Weights of a small GPT-style language model, trained from scratch on English Wikipedia.
Size: 9 layers, width 96, 3 heads of 32, vocabulary 2048, 1.39M parameters.
Architecture: RMSNorm before each block, rotary positions, no biases in attention or MLP, untied embeddings.
Training: a variant of SOAP for these matrices, 2485 steps.
Each number is 500 + 25 x the weight over its row's rms, rounded and kept within 0 to 999. Layers, rows and columns count from 0. Numbers have three digits each. The size before them is the row's rms in percent of the matrix's.

# layer 6 MLP up, 256x96, rms 0.155, rows 234-255, columns 48-95
110:488540555487492527509490507488480489505502491453505531469511533499486491522498499521443450540517535491549465483477456507525492491471524492512481
108:496502423491523491504513543523526520487516500488483506499514492517510478507511533509488482467534553491491534540512509437529512469510463441547516
101:527466520496489509511519503526516491528491464493474476511538546529473495495460475494506495510545515526521484489489508519520543492492474547535515
094:446498522488496516497505494533507520440492519531555525500523444495523523485501515475521488510481489501540543531554465473511502532518479492513504
107:490514535505509497491518523478482510519529488556492511519510516515476469542514509516485513500530479529501466504566514471461527492499465498515478
097:447504496480576504505502478508479538539504529527517508519524524532498490476467484528485519533495477478536518475470509469545501493502547490532506
111:482514541496540496475493479521549481524500510544497547496482474534526484507497513516487501486522501512462539517493478507461495469483514468493540
098:494453534517498491475504476471475464507509552494497530478496473489465509544481475551547521518486480544510521462512505538486528546516498478499494
098:525497515483485477460533518458490503494487497501559515470475488538483550526521469484493544499507521484497461504517530499473489484470476501523494
103:480511512448488509514501509518481531462506483526470533474524514482509445503539445457539543534515460506481520522490520522484500494485517512508458
101:555461522542505504521491505498473476527508525535523491474509503525513527506500482490502469463510471539529526477532524479540455515540452534549520
100:514468526452480423499497464437506501445493495488513494498540535486498512519487477492493467518480496507538514503531488475528513514536496528492531
094:503503470522523487478507475507468490507503466512524482503491488453488546491521501507447505492456504518471521503533446526467499463468489457528487
098:509551529513529499557517520502494515514468464517490438507493520512485522514493492496531471503499525483470460500463446496499516523498539501451503
102:506520535509533526496513535517507512493548515507523502469537499501548510513513495458502504531499459448476498476478567443522472508472540516468481
100:516516507481496497493499488555502479506500508496508495522511477476485473464536456518523544515540479514469466540500480542502475529509479489463482
111:484506463479472489420494508530487485508468505491470521527491477496548485510525518439517480497517513528517481518513511497509514509515514495514505
116:449526496490456515518509539503508503493539538527512543503546507500475489495525514501496508517513483511510536507507508506486532522485476473516518
091:502515457467458494487533489477479496510504490499479536577469503459487524532515512483512494494499513530518454523513513499534511559510502527492526
104:465455512498511537497528472484495553514480469497518521502548518528500528553503541498490536508503514524424504499540504450511511492470547483497513
096:500450546512513538476501490515491472458527509449475489471462505469515491541520510543542522472504447520486474517503532522489497509489519478467503
110:470531540507530502492466490496552471466502479543508456520517514511541519479530514477509503517527532495490478461478517554474509492461551518478511
# layer 6 MLP down (transposed), 256x96, rms 0.15, rows 234-255, columns 48-95
111:495510512482507500524543480508514489508486520507521493501521491485528487484494456553502537497487499467488491488458520545487455465473510511467527
107:528445498538505496500467500517505538511500531532534538530520473513499472493473499530511503524518485522498493438485509477514503536504497494512523
090:454476511536490523488478495525522473527453487550522475494500462494482482471555500487493521465465481474510544544493544499498535494540541503511482
098:491499483507526501507544465452517479510488508486491532502506524481511513516494494475494470504578501481519503507518533535498504540463527484438505
107:521495524524501470529492483499480527558475520465494478490504547544488554483498506528540472461489474524503480486483480470480491517514459494507494
095:490515507524505498530493482554505485479466481509484470544505499483468491496525479495515522509465476457490509518530506504464482556508543513490518
104:533457503549529540500513518538502473515480481476480509488488497486506473561520523500531475521480497475489461552516501482504534517431507488497485
098:480470482486478512518501450548482479533521554526485501528539522482474510546495520539514535504504454452492499482499506508459523536529512493479499
095:471486449478518509501524530523477487500517566510456488533529510483517508463485519537481493510534479511536466476510499516488542511483554458525500
106:511537514524476545465472505473505490548533479505463522513481496443465477484497512525525499535490534502522533483508537503558484546539523528541525
106:491512510524490542459543489474489529510501506526485499525517504498484486468515467495541475513463534472521480527529484484482552483516497514531510
093:489528520507478542509515470472479503513513474500490513466460490522520528493524525513486502503511517515495502490501474518510517480511480508526475
096:504549469502486501516509503481479539465507489533469457513529452533539480522475504509508513473521523463500458521492502525490505540503544512507543
092:544472532507532483493480484523482467521508480537542478508514522506463510488502514482471562519516519468471526520511505488512505550457454473525506
102:481490481495532484444521500510505461499511465488515489515497500465514511495501501496485525511502466552508521531482524494520494498506486524547514
101:421512538493524480488486494498491491501484538540496498535471475524574524519488482448530503449510454473502500482497482508515531491500482464483508
105:472484515469517510472503532477500448488535513507501479498550466452534511485474489500500503513494450539549517483517462522489520517494520492518476
101:553490524503489515492495511495521471527480427532519473510504498496503502527554467488500492507486469498467534529508533480502492511541536475528530
098:463532533534500472498494458501486507473505527480501488481479492502524469482531462530468495495511514468510512501512464515474521497522483426470506
104:485472545499504483515492518502495479491534479523497500488507508506533496446478503509530548552494513516492512512536534486492461532467520494523516
098:497504517519512478537492520458456457526499532540485487548467471471496484509461470511468482507504484503496449484437511496482536500470513477505478
111:467574472481478476469474516519545500510503493488514532489461461493509507523491491518446500559532538522505493467506516492544498544536477459528504
# layer 6 MLP gate, 256x96, rms 0.148, rows 235-255, columns 48-95
101:501478482503538498465512508487463488503531496515486520517507457499549531516450489504502534453526468454475517459457497479481519514489485499512458
098:520477532503494475503510456461480477499483472456511530478470523476503469527491474554498512513497501490492503529502540458489482491516504447532489
098:515489522515485509507535525525481493560529511513520475471444488504475500479497506542516518527480543492470439458488485515491480518494493507505532
108:488518497485530477487498502483510493550488442484490444514488492534507483551494511502519457497494506507511518445482513502502488524473487488480531
098:434509539524503511518520510478459525514546499522477521431531496523515498558468479536491499547481541520520474495522502515510496491528510470492481
107:478500531517491527431508555482506446514515525499506523511505490506534496525503540515508507509477504505526476506526519494497529506507498501483500
102:502501513474483462511480528527503540520571505500511572515505536523484470554494481538485504468520476517497527508528459486474484505501494472514490
100:516526469529484519502504469492476502476480529496536488487507476522496519488543579478479496464508544462557505508510530509524514538509492471476488
105:505466496544506469513552473477482487492442524498529486498485509518526497567482516475505477529492487480496525453482441524483552492477486479445491
100:434482492511504498493479544497549498503488507501537501485508507512444470526517507488493567555544506449523512488480461499495521498532477501538529
093:523475488525483513494498536473507493498479450481492493488493464469537507509495498497522548509469501501517481500492517518504484532523453449482522
094:488511495513485522489520484532497544517494496501513540510480492485516507510525499506499533505530512504514496521536527513501490521527511505493490
096:504508520547498476488508498497539511485520509525520510504544501517513477500498475544499459506461492438535539523475517522502515504543507522477530
095:465515497494462437475477499501485509457518560462486470442488492492500511485437481516483538469495534510558492506465505487501500527502497494476496
106:484501478520522466475475524517488516540442503496486487530511491467516535511469487542456516493525481488541472458558494530535477504495525489511485
104:501506506514515471465533474487535504525520520487487509519494536480567495515514479483478455458482570504503539473508527513440465489490499474529477
106:499512476505512464516543513552466507492526481515531507530530498464515502485478557465500525513519479469512486498482476533508507527493515428490492
098:516509485500514472469480533514525506452474480485525524481496545501524529485491467493486461520521517509495513512470495510502498486500492483544497
099:493524486493470428508505516515500462489544535548482521503499500465502513504477506477509486522530517480498473481541457522504513507476436523482494
102:498488497472512478488508514485512452473555498438516477492471463489493504566508478536478501463519531506502491489508530533486456460508480463498474
108:461505531518497534512494475527517525514526526540490497489525522446469524521523476539503473489500488494509535451536482520442508504505485497522495